Each number is 128 + 32 x the weight over its row's rms, rounded and kept within 0 to 255. Layers, rows and columns count from 0. Numbers have three digits each. The size before them is the row's rms in percent of the matrix's.

# v: layer 19 attention value, 128x128, rms 0.214, rows 28-63, columns 0-127
# o: layer 19 attention output (transposed), 128x128, rms 0.19, rows 28-63, columns 0-127
# q: layer 19 attention query, 128x128, rms 0.159, rows 64-80, columns 0-127
# k: layer 19 attention key, 128x128, rms 0.165, rows 64-79, columns 0-127
v28 095:128108120106143126080129083126099106121106190121096128157141099103115130081112139187065166139115192139133135123062137118094170187125132110180116140136127150138139110104106215119080150158107098138110054106077152193079119091145142090124135107122151153149112135123131130149116154164092114135103151159119137121118112148140112169132123215059122117041047054085141151108082137172125130126104
o28 098:141108136119126156118100107156109133188182099164073079122108187094128112176133113123111135110143094152129153130117111128105195181144162085163152141163084113118165080134107076150134162132078139153118193119097100150155183123160077132170115136108151091132110121155087110140078143146080120212143127104139110110122067089112138106146092044160092183096131115104122096165151095078116065190094
v29 091:098141225142142082132133150103110166136163120166169160156135168122153106123148116131141170111209123144146132117132195154100134073152073127131115138112115185083151129103166119129139186129175127156163123158182124155109141033143157130113094126149059118108122095144127110110132104120089127116128075128132112103119143131164141126112090182068085148160069101108114116122143100072178093086221
o29 098:139145096130120109095171083115095172088128129120131070148143131113213196112134138153147086079105172149104128119117160125142177121066087083127146192178120137081116152112110102124063144171142110128136139137103166123127182173213127160124088117155116122132156113080090155097169151083115080110128101174158107203117145169103118147183133141125124142127186152120102180127127188190126117149093
v30 102:076116155118126112083127099112127134156079138126117124167137083190125123071125138143099101135134159119090189113173114096093141146086148191117018080119125095117105127054147141096125160133158094137115094136126113154125107166119154176112151131137138125068108087143127095106158104107105028121115081168117144107147128164129116139118163152126114179181197137176133167130158051137133101058140
o30 101:098135108095069121155116105122027183122133115127139142071129116150124121101053141113063108132090082146126108135158179099140144137113135143202145143117127116112126148131100144146108137139144117101168071124135138121191163059119078118126112094121092103134170079149144150163159187122107150123169153102138102111058198142146080163159161142094083096083067190133123113127123099150163056138137
v31 095:102074172071153221151105163146105107168115137126127123138104149158063074108163140118141074107149101122088127106125111148113146104118170068149123145087127151116105143153160107099151012144116165132169145061070108112144136117160116136110163133098167131146174146165119101106079095135122176127133163133123159148095063138149174147104110138144102083157171114152157133132124109151160151042187
o31 103:140172108126139138075103131144118159107134172179180104122107083104084166132170148125100117026132084172137138152130092120115105187189114157119187165114079084158108113104151135131175107111115169113152064098143173162140160186089127066097123162144096181132109160112105183110180099175157157124109182149161196118114172077142130123142094131149157164149151136154106097126124147155162096110116
v32 104:125215162147103186153159157046111120103122111134100159182141147118149071087075111095099124136196211092065123151149133122112094153083144122133136100157127106237101105148071123116143086123122135102139179121115136113143113119106144151138055095134185142115110109116174107139088097134122134127130103128183136126107097139169144110152132111153125136126104116170165071090142091179093128175098
o32 101:113088082085150110080161092108131105137183126141133086167144133102090163186116163134148129149105098140144114119146054194153036107143076118120115102156126163064151166158163183136163117171090138088137153116122116116149129083111145133137160129147115104144097084160131142135196116158136150152078117103107093147128203155098151096111129143138088090213126140204149181130170073139122103113129
v33 105:052138143153163149148066068053094122157132159239168173158162145171135123185097150141143119120088139161160156073118143148078164143115132173149094143129104121072094142088078154058128143125132090103129110152106144162080124107128121121113095141156094131148135160079120148134089143100145101093122119151178103175147137147158149162134116146130084089170119129125077136096110118102061080142081
o33 106:114092119137121170155140097133108160198162113095219051107118127046159114087125143139155133131158141132144121126115148110117097121104100069130134116167159109108137072092087093100140180141150117159198096207114128188155156128096055153090120028148142095097127115160175125097135097145082153158159082167151108125100104139107148079152108110099124138113083144166115145121119117135101145101115
v34 087:082110124096153151162124163119128106069110153106162150177116101156098125162126140119091146135160108140136133112072175143130130108151132144119052128151109123177078119141142184090119115123112122140075163123155126060141065138163088096073073172184192154143129142154110149099121136153147103149114166149125103136206042157129073103091193170118154145112125175191170138116130088106159123186142
o34 089:115089152049071122110081126122138174162112190192104136122191122129167110142152152110160089147159073136100115106135113094142083127133156117145074129110104158136110104062104124185153144123165110125137140165094070145124074090103107108160131114121132172177151108093186120161153148098208129167124078073130188117122120097100117172149115133085154124103180149169140096187150148178097089124141
v35 092:166155160078074193169160154109139105064107090149090145104133137124128137120108082161105060115093197135075193142143124175123143153143118131138137109120153102190130108143163067111121165089144104075165156113123114064116138181142143109122104062176084096137098114087143166139140088120092092107178106153105160139193116132112118118152109144136120136079110221123090154178127102133122173122142
o35 102:080185163084090085136150159124132120117121149119178065088171139147136133148090166135115161152077068110087108157117122162096136045134131102104135101130142052083114153084187191148148126095106135136124143162111162124140111111125108164142186113125128133048144074158096127135064149200154141055084132085116127168134135150120153102084143094108147106140181122145105089114129082172146101119124
v36 096:152104174105134153161139135124155188106150033136072128151183135098110157189099093160093081094073141147110121166094146100123136162092161128162112142112124163065158137131123162141141110137134081138108099111141113113101066170163112154091131124149173068144129130029107125141132085134086111129171113159151100134154158126101084153092173126126173132173067149144112086070191095121161159146112
o36 100:154097136098142091137182123132097119180053198105148080134114082126128094140093183147145111173118118098121145103131128107172128049143171136143117138072178140155123110079157105163177111152193121160097156098076153159107162145086139095171143107130129109110115125158148162138141193152140075121095162129137054104182110155117150118136075167194142102100145153183137137094071100147091119168129
v37 092:143142191106123178152141150094122128104083183149110125153128109175078088138105125153105086122107126152103102153147101092121114132164123139104173158198081090155142182151126146135100173179103155108131127129147130199124098140085125059134108136148158147158188152114132216091126181088186164132121112154101112046071112150093170116072158122142110186127140124113154136144162169119068152091105
o37 105:138123121171131168053098179114137110102132062140129195116156157095122088146142150125182120172116136131159134191177086175102106145134178102173102142149113129140150128152186150111124181168153092198151160134118143141091156182079106140088192142160135144151163151134130152180120195121110140119088179123104161112126152092180093122127117185165132107168169122147144106188171091165080136109150
v38 090:141176113206185137150100141124129132118084148142150132138160141179100113156130102150166105085114167170180121076115084114073153123165168145169122145097080146094096125129130187136103127135129148063124120127136139181124169146067112052110160156135115081146147200110145159079117065144149156169100101165157124117069165109107087112122081099113152111146156197097150114092125128135141112059180
o38 094:093094090125137146169111067051180142113106073098120154085117119080175110074142141149151158126091155116132158153100161134119158111129087127129144201086095090144113117041128155078089171145128111141133113130095127115081205146074098098149138163197122118152081189141138169152125121127136102110131175143115116143162129079153077053160106076126117131125121102133162053131138128113136150104151
v39 093:112139133109128138121116153146083160081108066105106126075152136131162134143114074153129155218137085098130186120101174172146112122142164143090138116078117155139068128048207194103095141115124168154081130142143131158108150163115125131119151069131159142112161136133129160110095159117110144075099165097129127114155149162139155100145167093129059128179224203091121133102139160106129103156126
o39 099:132123099132080110128120132173127049175140148089136140066130174109120079163126215176111121100088138087112127082132131093088113149110147105135117089144167088155126155115131139052134178130148078097151135116133141091120081117159123166121110150144142166144085121111189136144168105135201122146147096204120095127117117144131063182172107155076186122171079127089142091173129138070147116130164
v40 114:116116142090212113140147118167173128157164068147144148138118171145164147159109150173092135106091139162131143135093205095121184141137121108165155090094122147110126146095148093129104154095154135162176080107131115071162104128089080189189153139116062078137109122090118144116105145200107137144101166066106177132126133063086125094083064132095115144095100106165145136175133159165170133108157
o40 115:190097151134118093174118105123128144149141163117157100133161119115148126125154141131124194108114096125141103126116103098090146101159100219139172173128147116143115068121055101136104082129098081129080151133121088124132115166210125128118103107138115171069214128196115096122108132083142082069137130095107107132103098117168153156140132168114102113162164132066112107059096149145072134140052
v41 095:159107136121143048094152178092162158145109101141133143101162101155113112169110134160149047142059166075128095144116134112082090111121125152194152088113111129136182158146123153129102154114153071108083172152159179087119145135183127126130110132080093169222193126101124133082123120116090171135126132185107137137151142128065119146164110092163125141113051098132157138148156097110064121139130
o41 097:110100119120179130200131128154101136148077116202131117045133149099056107131160091155123138084087166125116111119160111158117146115067141164064110095100137139133131119190118087130065134119134159121133158128109099154095101124098101117135208141154123115094151132144175171124101136114142050178125158187135109153159120155173106140082089093166105060142190138158118148128134094185108147171125
v42 097:148107149110143081140167117187115097111074122143140096044098132186118124102172106121131090135146095104142061129066102063157180132139133119167138151120169170166110197142183132131073134157115130076098099150135175145099145105135171111123111057150132158126135069108128101146100169129150062116158216153132116187125089127182093085114163101110107128101129107108142149140110132160164163156146
o42 096:147105083106117123167089152163187170120104097141077133136112100142131120153120089176081122135111133145080147089165104132040112160124174077165123091107141102166133210090132196096172123145096129141107175136143153138140133177149119097135135123066199140101115169136102135125085146122098077143112057170154157086141120127159154180102099142158067157057161136101114098103096138090119119170118
v43 093:149128107119139144179037068121120063140104128123129159145114169118129127119076188149152134123114115146132139112148155123090105138159153146134051167131154081107114109111147140131080147125126112152135191099089092123135181179053072148143140142173145116121115136211092143122042145131124147108135109156099182152111162065143130150192077092147112155108152111111182104149073073135141085129106
o43 094:099110144142141114115164140162185110123190094166162126097095132118142131074115166127122138101098078066165207148090032130116167118146149154109153130150089101170114131104060126140063136102119146097158115176166145136144108119101146163091087155091166144135117100097138123093153120158137112120112128079060111098103146093165203136137137158131132139163063168126181102099099155151191116155188
v44 093:106157119126105152115179110120171107188128163136163064085138162156148074151139155069091089119087139139130119121117112095160173034104153150084086104112098152155138126111094129201174111142149191143136162126158176128135133153120093097112150064093155150161109148112074151104105099127093101105148152103185166129170103142125098119205169103103049111122121145152136152134146144107184131133064
o44 101:172113101163179167181100116144117093146186146164140134169129149093121041099065092122139112114122139152126102141153172139081139107087097115083158117108144144110075135121158141138106119125099134105154148147154160144120140132131129089070084117108172179164075108131102114170178171116131098123057169093194150108103147157066120125117141119075151079121139162104168048143089038105105129118123
v45 094:138076121132102093170168112116134145153108141064112154170158065130100161111137172139082138091095129149169126132174152098064160131099140044182178077098144144149068097161079192109155136140128088048130086113155168129186111150136138126098133142114163115108149114127169117169132188199093087112137128111149132139172096070132137165095101155130104156139104097162145062118151129139123112156145
o45 094:134093086203121090120101137169112154127117201155147115182067101104149131140163098180128144131144175156116106158090126102153139133162184127158098101145169107067116090087112131148125079153127140186035145120155114111126091072162102100128149128122106121096110150159147175134086125122134160190146152055083140136157140119149146096117127155164115092153060135150190131097126103172109146183066
v46 099:115080174132074120092142093129045110150130118111109123149199179168149057112100149119114125133147099145124163136087138117110104090127113120104181085125123085143154113127106102138151109078138116142141161074163174206143123137105190153093102133095130147143108175116178128103181146129115088118175118126160076177136132132150101086159142177197038104110115116146094122125109101104061192126111
o46 103:089166114106160148170107116110128106078198125072115140121109133136109152110126114168115086133155153139137108169192082111093063076065144118108158058105171186102143091149144082124147089156127157136142139070160150145191205074119110131102137134126107143094092091133142129069148131114107178126159095126104128183087142170150171105138129195091186160100151124099123086151152101143083114094108
v47 108:142139112111054188084140137178114122110119155155131118161080109105110106087114138084092123097156135115112126117122102133138122129127147160123102170080112159091097146133138157210130135136084122135137123150104107118152157095150138114115173199110168130096177145188156142128058107080161049144142174139117078119165087120115125092088191109143110034190187125088108136127112115112205125086109
o47 111:120193132158102108109116062090174086145091144157113123156118137161153105090090105109097084087158083104048101066140111124121129145128171118159106158163105125170150114115119115145131192118181137131165141117176138044139102149147088083112138097090117062157096219121094138139156127138142148097119181103215171087124137139079111124149110157093132114095114154162143127183103170100115109128113
v48 100:100216152131071196118154154171107163130062105165103101110183176138142148141122097075073090142156092151090171120184126108164113111136091118122144100148151137136160127180153075138158127132086090159139145150133138140086147115136184108074122144086155132102129120101211157113159125137133115145130144117098154184139118127142134049093184094112118119130099111185138110099081157152122178055113
o48 104:168101118061213091140135120111177082141117097146129154130142118132111098107119053159136099126145101135146068106176168140133114085099107108164126142118112144149120159099165176181187135206134155110139128149127136116182126143178137176143141135187098103139128115155092135103143137164135139097171149110181090078152178188174138159090082162176179161187116117070120143160163131176089104123114
v49 104:105107208090143119157108076107045142114080090094052131136138133084114117117080133149163167171162114114162142123118183125067141128129097134122111144070139169117163167091181096118143115131141099086119094146153143171133104134196152130155173112101120149121135140172149233136133130117132103144106104143091095183154146186156122101100130163042093077149141133086082126139148124137147121153141
o49 103:148185103110050096120163068142079151113155163100136101103100127150151149138118152166130112140141180121109127025130130153143138160100165107120174091159110104133086093108145106088189176136132122141159156103090139148093108141130087146123120124200161109155152175158144074138163134141091091155165164105103090079141104155141188172139175162121201164107167106102145119083122172172146088176134
v50 088:167069135137126082090114094135049096178151157065140144144154128161141136079187095141138187121129116124161120119146151099096126084122137140148169121154171178096174116087163125118095144114137120166169160071157104128151163164100113070117102104139093114156160124172082085202179098205111104140118135143097115127119118139107128176153121132189128054141087107071123121088144141145183078107120
o50 093:083153140112112107153120148151156132147066148074126121145108081093175146078086119150130100032169212110130139119094133070109150141127149115098140146150110171128130106205082106133132132096169109129050121145094142162127177101198106139134124182100139156129074166101106142110118153118157208131147155122085110185125146107136104103113160074133124217122167134148132120096107091114164137149144
v51 087:082216143119181153096090077182107155117153136086176124136147087130100096147135125127155149180168155139099099120143161165182175150129116132171061129185082118096129151098194136107142090135140073106167119080144111169119122110121088129131069103097107087094145091143105179185115122113070071097147073100127130093140083154134143103162156094105137140138133153176128119166096182168133147143168
o51 096:133119122099069132076148184106117141102110056090148152165176144160170124156106161153115112092194034148137075124073182122065137098119109108155104139121098139128136177114086093137156202122064122102089144125143121117166164134132144156156092110201171127126128095165180095132152082101128101152158181155167105124118125121124179144095112096094112102119116157102148132070087127174143125119090
v52 097:151077123195117160141149152160095107126152154157113122176111169122111140204157136094080070144117133097123143120187119096051162162129094162105063130147132068122166116151082060130132111127102184115126185169139117117131123118116165078137098159128154068074121139133148155168154113164102088114103172147153078133109167107083171140170135133118135101093096134113102066100136130042121143093164
o52 101:106149066122147125112148089111183129092133129115194114087104166115138112065089116122170181169196122130103102146152116155196120092142114163151111168151110145109108134124122145204178160104134066100150138107097140198137104064098180109085109144093100147080184137137132145163099123119122207144096152131130218133135087171155094104087081109132164174105094151136120141151115111153133149120137
v53 095:181134109177073122121180130134113125130135155129076112207144089124160088119081135094111101156075134152138133133132135184077189155136086125144147093122110085111095111125103170122136065169120097203148100135082139150090140193137130117126130150161147125175172096099113178129121137094117161158101191205235118119107118144103067101156153105128118121173134114163174139126129088107118120098110
o53 102:144112126110133134097109100116120042115123128102185116154102167051133112144121106144130082125074121115116096117113127131166127154108147167116122170109110092140157101127114105145140110101125132132150185126132000148152128087081080151112144120126163144126111099185132175136180136145083121136162143065176146147136133065103107071079119115125172097116133220157056125148160173088110103117152
v54 099:103117172148095116113112098083091112124130134109176148139159141130111172117165141109194175186154115148176085119185148148085156119102181139120095142224173098131117151091143107200094082129075119122152101144105055146131147099096164134169078169138116134148127109176125114097119138098150106149076159156105100130165134088166114087177111080117054149107151128170050136150159102112159132120133
o54 101:083135129138081129166095144088141148144156089118114112146054141132120114074108119179113118147140129138156108130101109102138107137157074133161142088147077121087193159172124152119103126045188123177133165162130106106122165120107151169124116094091149117128122093151204097118195060119140114068116162111159132134082175124174105184081117175104159207103099131134082159116096163173122099163121
v55 108:147104139131063139120138075180136151120090143076114140137174143164169145130049104122132084102070116127127132124163084056056123129143078150092136173138145121120079098117072135144130107138089191082174127109183144109080168112126164138114165149120126134100153134122171131114099169169145105142105179179133095104143094145071088087139150169164137172133117042118183111134160142140136180157144
o55 111:132077101143128084163125147097094050123138073116148093120132110156114132106160107140099133140124142125134174141127146191151104160115153074217087129118085124141112068086100123168170058136163138098112165099159154106081153121146158102090114142101135153141132212144074129161096131172153135118136101055054138136115104150165087067085120211154143121095141193132142125124164121122109124128149
v56 087:096139156085179128089150140141066149109124144116136073130125153174152149204175108118124121183169096128074127089123106136091215054108120103156102158130071151098127123191136127115131135084094211166090088160126115168130131126148207141151129069150112120152177142138120162162079157107123121131114081154104104117181096150158124100073074126116123120160125171178125124175131130114133094112125
o56 091:111156124138090108132136144156108124088159092133116106096145140127158110145105130130182118133117089114219062130114159133124158211141059151107079166166173138114130141042188070107125151135189137106128130148175118147117106155102049190112091142132125153106121153153142196100155081118104144146132108136154176088099129147180151169165116095137091143109167110127109105110120137134044134115076
v57 094:156167099150120089199122085041134113069131120116136182143181057096138149118138087159127192101126130125184142116102106085151118115172168152147114078116146113157059112105180179157095098135142083159097090163086112139066155099087138103143127123115136135161100154095095127129156112184151157104103135110155155171081108129094196140113129150162111133100151107090150070092120121197110151139131
o57 097:165100095123089153146139176079196167162156181114106126132115139123143104123178151100163164153086152157109124140135083084133156144160123127097130090181130144176138123122125170078117174135076110143126084134094097101144155119172108116115140134104107132136087109062144104150138183190170140082124130101111044117195108063161071106118059115156071171140062164139163163118163118102105127153131
v58 095:192108104063133153059096152147122119134141149158113164118039080111114124130199082149105120157155092116110053158156093119181177127137133088122188102104202125168116161123178066174100148134119168162130147109152155158092117096120174143130150134098148114081160117118119141146118113037178106144144117088092206106095113143094140115136147116081128129133146122140181159101121144136142146123143
o58 100:145164105125163086137095147160175129115148087106132143143178110155066097201150132113120116105107118147086128032058096126059134146129163110119086103091069116069175143136161178160151128117135130128117080117146098059126104140115136076132151171128105177152182119127128131173091168113073136097142174169174179126096112136116122109149118136158097192157099126124091081113149169100092114109089
v59 100:151105165093116161098175163139113122149141162121063103101203120056106140063128152128135139128123127107194084105111060126135195140123185115157127131053106171163109175073123122132088164097067098141124121132140100129138162083093189153146076114138209093102101127113147132103119075098109105142109142124143147137111145190154120162142182105116150080109136128104076111153065111125130146117094
o59 106:135127115143122120193109109113135109121153132094126117170114138099101091176142135137094103204141133149091159038149129120114196116108093111162139137158086156138142141135202171142160194107133141099128141063106127164158182095135131129180158191076093170064125143183122142076153088173088095136105156120156094104129150100063140099164145159167108105115122052122152147155106114078135142148101
v60 103:106109103105129138158133136081072133154137119088108147124156146122083063145151177157115128118144193116158143126115108127175120079152157102131053117128100181172124121161075105175133112136171137087110054130112148081136155124115077173187143150160127125128140139158108102132094110196048106166146043130173083050182111112155144162133147088100156140132126118159157132108120108069163109157162
o60 108:087124179187089132157170117112133151105172176155145118178136157095117152115139144124184083058139098152122108127073192084097157138122089133097134125140130117126117115062163122117138112144092112113100184092125170157171135062082096096131103123107143104148185140149116129097132149076196147118058148194069062137128160119124090124140129138158109065044134129155156160125120160143155121144162
v61 098:109160126063116165033130123105055076110153061149105090111110114137119098112144145125141118189110132084129097117133089192158074213110160097123131150131104140102098104129177116145140126132157147148129117152117121116064162115111120155160164139144059053072164152124165118120160145165155076167172118120068161059126129156122119120158150104096124110090185177134125128107135126130083137096113
o61 105:078186069145086095178095129137133127180122127096145140129142138163078165118041188149118081100124111128153104175068140100084162151095114122188113160104165090162178140133177128125140128132077112114150132089164178125190129088132119093186133129127087066155137126072134150162128092143096091060142127127101115137123111080144087193088143085100159129129119120121126092102152172094124106097098
v62 093:130120158089100150118128112124122101043148132129081153138146124168168132183157119127110132144157152075116130128154150177116088139112124131141082124172154112141146080170150119116077197101131154155099101174094130168053162148076128127111065157136198101043137089166162142147137131181162190148179158125145178085151076193123086149089113118127114136077121132115104127130131188168132144153106
o62 095:075081125096116094121091144154131056200100091117106046104146172126121158114075149136164115198176119176188075097095124127123148181160183108147126109119121098134118098117134134164158108134098093082121126112116101095180089139126172180165151174087123096112085102070113132119149111106121124084090083121116071123097124137176099141108131101128117157121126155152162117139163123189125094076061
v63 094:048168093131103126131130069124098192152189143155090082123156156137099127094102079097115111111160160142138138142119134108117088078166106073116157117167117109118180134161130041074141163178150075125144116142175118143134127126122151098111114129143214100131131131152131109104161117113153164157067076122179145126120101122184190151180063152137174143142096150136136098073111124186093151114140
o63 096:095072168125147109162170149134108141087142097083148119131092120066164188161141101131158123111169116137120094182130160171195068143081096143109113198120142119102133155143156124126145099108128155155151118182121111092134128118114145100101053144132100070119106059072090090139126129132139142141162186124081066096141145042143137098173087125175135124152160082110101135104160104117168071099088
q64 100:083125167174174161121114129152114133179163206123120127175088128137161163098133072130161128118140144094141101111118172118084163150131125127142155156078131127179148095133106149123138059171172064179130144123156177145154157130179241130088121100116178146110129124106055117123145160122086121175087159128084093107151144182072119131103162116111089125098161129111117095167122105064096155138109
k64 077:105152116067167157142141124146169118127097146104116140142154168161219157133160165149094148129118166171119190108169125142113168110086115129133157149139115118044125172164177103145138175132152129138180164144177131137089102158123041151204094150127149165102094141161170164185144110164112195123160145099138149105121126140149059186095135140118129097139165128145153133096133176190111146136171
q65 105:121071128153156109125151070144117164225128132103154164096121139122145126100110072146128157141113136132195106132111141155127110106136100090103118126108142059122124126156175168190092067170087107074125150083168077114174150118136173135151143129148042107128157098086074110126157157129108148116076173116154075095093115118195132125118145124136119136141100127079161120183042165145114135179117
k65 085:108114148151191081156101102100184138084128183084170080161091188103079182080088080102086153149124080168129125109078123093061102149112154164140177120124146134114122116114109130163172104130152106149143133127098141096159153133104141122124126081124137138136118128159092087140113151137149092144154122084114059170170114122105154174110135114160085110129134130109074194179063098115084198076163
q66 106:101136140145175103101098078148124091179162169132129153103109152136142137097102046119132151097131131121147099131138148136118140121092104048110161105102113071148169056126146207133165074221072093110121137133156111116151129115136167134152124108138104133102141128096090116071206141150043177169049156139116112117120104124171111112087153105148134115120139128109152089168096092143129149180163
k66 081:115137114155194149126080163131194120111103168126188097208103140114146157099132110117108169141191121137143061135120137109102164175164157161115166134069145137131122132126135188137137119145120119151190114121090171125137147131120164123076144073122125138120121106166122091103126148214148104164182112092182143121185134133144172132086188158141101116120117152128076134202080091170118195086129
q67 098:186121159106137138118178142132187124108136093112131086075164106153116141139147173116131137143110113123169147155139080163131092160121116158141111091148093203113105163127080156183133197078081199115178156156127098111141143133099111172181119150114133148163140078119164152130118110130129157098103084174103111172124180129253131148138079133112147153106114101069126144107148196119099080154134
k67 082:136123104082089111163111072135103185102169134158099130162153212157123148119136162187132124144085144096142173213100156112193118142158123155198101158071144115126175101164144151122126102158128118171101137200155076131140123087107163204148111098117128122145117134115106143082139158101175071114118213154086120086142154067148105117142139143094144128118113100150107120126148147093132093069124
q68 094:147074110115167142114090154149104161156118173154148152172107156148168142127112077200142134096156131168088090119154167132115111163102156068168136103108179164108218084091082158140126147181163130073128130094151125129167116091100173195152122138084142152120180122155069161100166137133061138170141109109096086132140092158151096125141162120095085113115128155132131079193171148150103132118184
k68 081:064132158059161068113111105061154150225125119086183134119105093098165187088133131091124160151088149179141113092132162114124142163102139157064108125111087091146119096073082109135145114153088058138117086075108149090108114129122149096178077109158151116079076104127110135124132132182161153126117143076127146157130069171095153131155177145119117180148112109106140115158135128122134119096170
q69 095:151140125127123085062107122176117099169136185195109101088125080140061115167118108109093149085119112109161089127150085121135124101078105123143084145097163123083101147102214123174122104106128150161123168107186144086153131131185104128073133129115056134125116119155114084131135154163093166072104110147160166160096175140164147129041091171077175120100142130139133134172085181122117144145123
k69 090:149144120105117090117101111130124122112142146124094137087096116123104145139143156141062150147203174113103182207127078131084145164152148129084151148160101091112081184114112155114141093154090131067114115130142100137073113083102152099077179162134072124162139146108080106140095173137100118133111172220138139138111124084190149131060111112138140154151106132153089158071120086100154172203151
q70 106:164160194063135130143161158099153160128129104136123103124202111091094109168201187100092145131117127044118120107114077121125094094173183154135086097128136152126097155133112093195134156109138147128159137157082136142143123150161123094135124083155118163156176094141163100154063122115142166079148075174141123191122171134138152164142105153142117157090104128097147231107120172096138109115141
k70 087:147096111106119090091133091192147158170155152158094165136128101102064121138103088114146109138139127082075125139156107166098202116157126132159080119159096130140116080086154136080155134117129138115084109133114090081083115093116113100119145131060094101191162131102113129134171108120155116154108129113147173136104121110184111113101104066132149107171102044136116086082129140116196091220059
q71 102:089110189110116142149098114100118135142109171128108091163102142097164048138078153174112146159147160135127137119144153121167081111098130185117117128105145100116158195130164097094089112084180105173122053127104145099139185164161113138120143155167058124135112160088160119151124156114132117140209160136163104086151085088043111126194130100180090147143145117137085113081136082130092174110113
k71 096:156155167192191080126147158121153112092061096119119168071161124149089122147146111145174123103139086084142136060132114139155139135081134119091126118168178108143108156160148122180218128181151204086175158081117128128100116114086154097112170160133101115124146127152155113112149179135101088169166128170153171143117132187152119095093145136110121108175122147164195190105140108163137171139109
q72 108:111098129149130191143148107123137131161117094079158134160139158087128119117115141026167134082153099175074116116130162130113159153094104167161148123089088195117166110114102103188174173151120149180070104175142129135140152135195127153119128128154143162101145092135114172126152107121165115024139128109167095232111097108134106138137139137152183115138113133140056101144120115115099118086099
k72 103:168115066124117126144096148148093178179075164105136140090194122105154123172153119090109154171086161131121121159093128147112113105129118094075108097138054131142149146079195149137096068087151120138167140173047129100114166117132096158137078087166128146103138124105143163110056115067143138124139136092151101144109107124129104135085167152178117179132184175071162165079072151135121102135141
q73 112:140066106112082140152203123086163131105152129126128132092174122090147201100112128143181131117142089166108106146105115121124108152145106185151128102087117168106155160114102153147140153153052146095138206134029125140107100083048150086161181078128147170163120120136067141141142045177169143156123121087106125168097171098121154123141118120153140077126102152112127086127115158097121115127128
k73 106:066116100183116155143106157105085130139110119104122157183116166108118167091131090086130135099079131123111090084161187093078085157158193160144169135141085147092167045124095140146126086116170111183190135149205158133158118117141116136145113132096169161086101136185122130171094131116142115115118110112175158146116065102067153155161121129110164166137120124075098092166124160148096128166185
q74 096:100105083194151124104065128188132127128075123152062180135077119084124180133124083127142147194115112150087142103127143141127110119168153073113124134201110151147109166153123147141114191148182163116137142132108095166161098145192174149180128149095122069087141149091071130134102149151101139168148156185162131086148114120143111126156161088072133125162209091166112157163103115101111124129158
k74 101:140123138096136162159096136101130153132208115105119103164161114081161081155117159096086160125122126147107164164135097186106139135100113134173112130073139136203176135152081144093108182176100121152157128155109137117151188140167174166135148128163140119075123116149082078078141144177140108089177156137055102133122204073094076136107067159182142144142096094119102124122157164073130122095146
q75 092:167112155126112119103158169122128117076135105098158210119118093103095136139166136090135100120143070124126090113100106138081112091182185131190102081126121106160091101084109155146167139093124169123084198087149175141093138150129140098098077065211157078149167119169147132165139072107114144110035098114107112156136116132197125104073127099163141108129102111072142131095118107152142131137132
k75 082:140102141124111187129103099117128131153175111132162061219186115152144148149150130174038086140091150152062166168130113140118171169154101131097099157172072106152188115101105141096110147091093132087149126126116141149099113149122124167147134103104176126195152132103114088057129118139152147089125138097155109177136184135134138099091135121133132090158127062130100125192094169089124068113097
q76 113:082143128114081126153124128071068171187171145131089122073110132112097136099066139160149162174131131209140129179128137172161122125133082116105123101107120148155200140143132110117181121174093052100137096114107106155175107078075136178125137187097123066190162127128130147165133197165172136186176147111106100108105156137105127149083132100109094118116085152116135088118160095105141131128105
k76 097:147141102184151140156177117164126086149149145144097156100082143139113156076114145143170071046133168097147145062133133087123099109149129098135145101180164143146102166058111125121120106100145074149167095144120174154125074156092122096146097134165134155111171112177152072216091126079121150110146139108127112056100153177124163165190164147176117157072094137126159134140083144159134100117136
q77 091:097164148036117139118121136126110138146181075023151122127117073105150148137132135119123092140201134204116188236094138128127095126168125122108084135099151103145124104198177102140093128152118134142022167130152119121100117119171108097131146121138142092128202123132103113078180164120147111151149112102116117090127122120147130169160148078118117077135136143124128129110126085110121148143115
k77 101:134125154132112161150150100091107116146120140101146044128102153137124172170093108105111122151143078218137166148059099172116104116111117179161077108181101165088164177197099089148118131133116157121156135116106142119087149103116130103081123129130104095158128106075121132105136138112218130093100099066055065176153146177135133146125086118086082136075138117157163150116136100094163092129109
q78 111:099110111113127104068117104112138100073101103150118165069188082119153103101147125085160163085094110030141106149150146141110203109155152129150188095122162167161121122152111132095126107157076165101139170129120066126113161110083109127107197133121165127099071041149146176194099087171115182103095130152113163147109159136136128082111150112127131092163072119104115129145145117090128146107112
k78 111:169145128121084174125109134127118133163188121073128086122105166135104148088115161156074190115138180175083107206101194123098079149160131119153148095128126171123175070104120159104133136099051109157105125107166149139162168101116146190099118109123153095138117115167088092155113107071178148094134170088113104116121134158144134148176075077133118129157156114072123096125093146138095045147100
q79 091:145166139155120125121150101159167137130120116086170107141072095156164139092139157149161076120141089090162101193152131166150168126094088170089133097143133102107129176160105087169232142126089133186117103149116109177168079110156154136104157137119166135137184134101126107168173174154160166113080222141124148163117113104228125158131143078117145092124163119129118126139110109163106096130090
k79 100:087124103105169156096113089099090181166104152088136086143161151100121143117091126129110120108182130208113093086138158128114155099010156073139106082090104112126069094203168133128124128136163095161103115151113113125143149137156109084150113164120177143127114117124151101107093184104121148164161168148093124144192130159144183158209168145117107120120110161116115128088170123125081135126065
q80 103:156130139172153133118130147111147103076092073132119163071137042071068131126182102102137119132116104130106154133135045076137128125132140063111131089142126130113109095139086143143150192049223183166171158139097108101097189166140126143146133118105129129141171147157093105127088088085126161102114083126115125217146145141165147087110100123121118076112077149135133152119133134102097119100130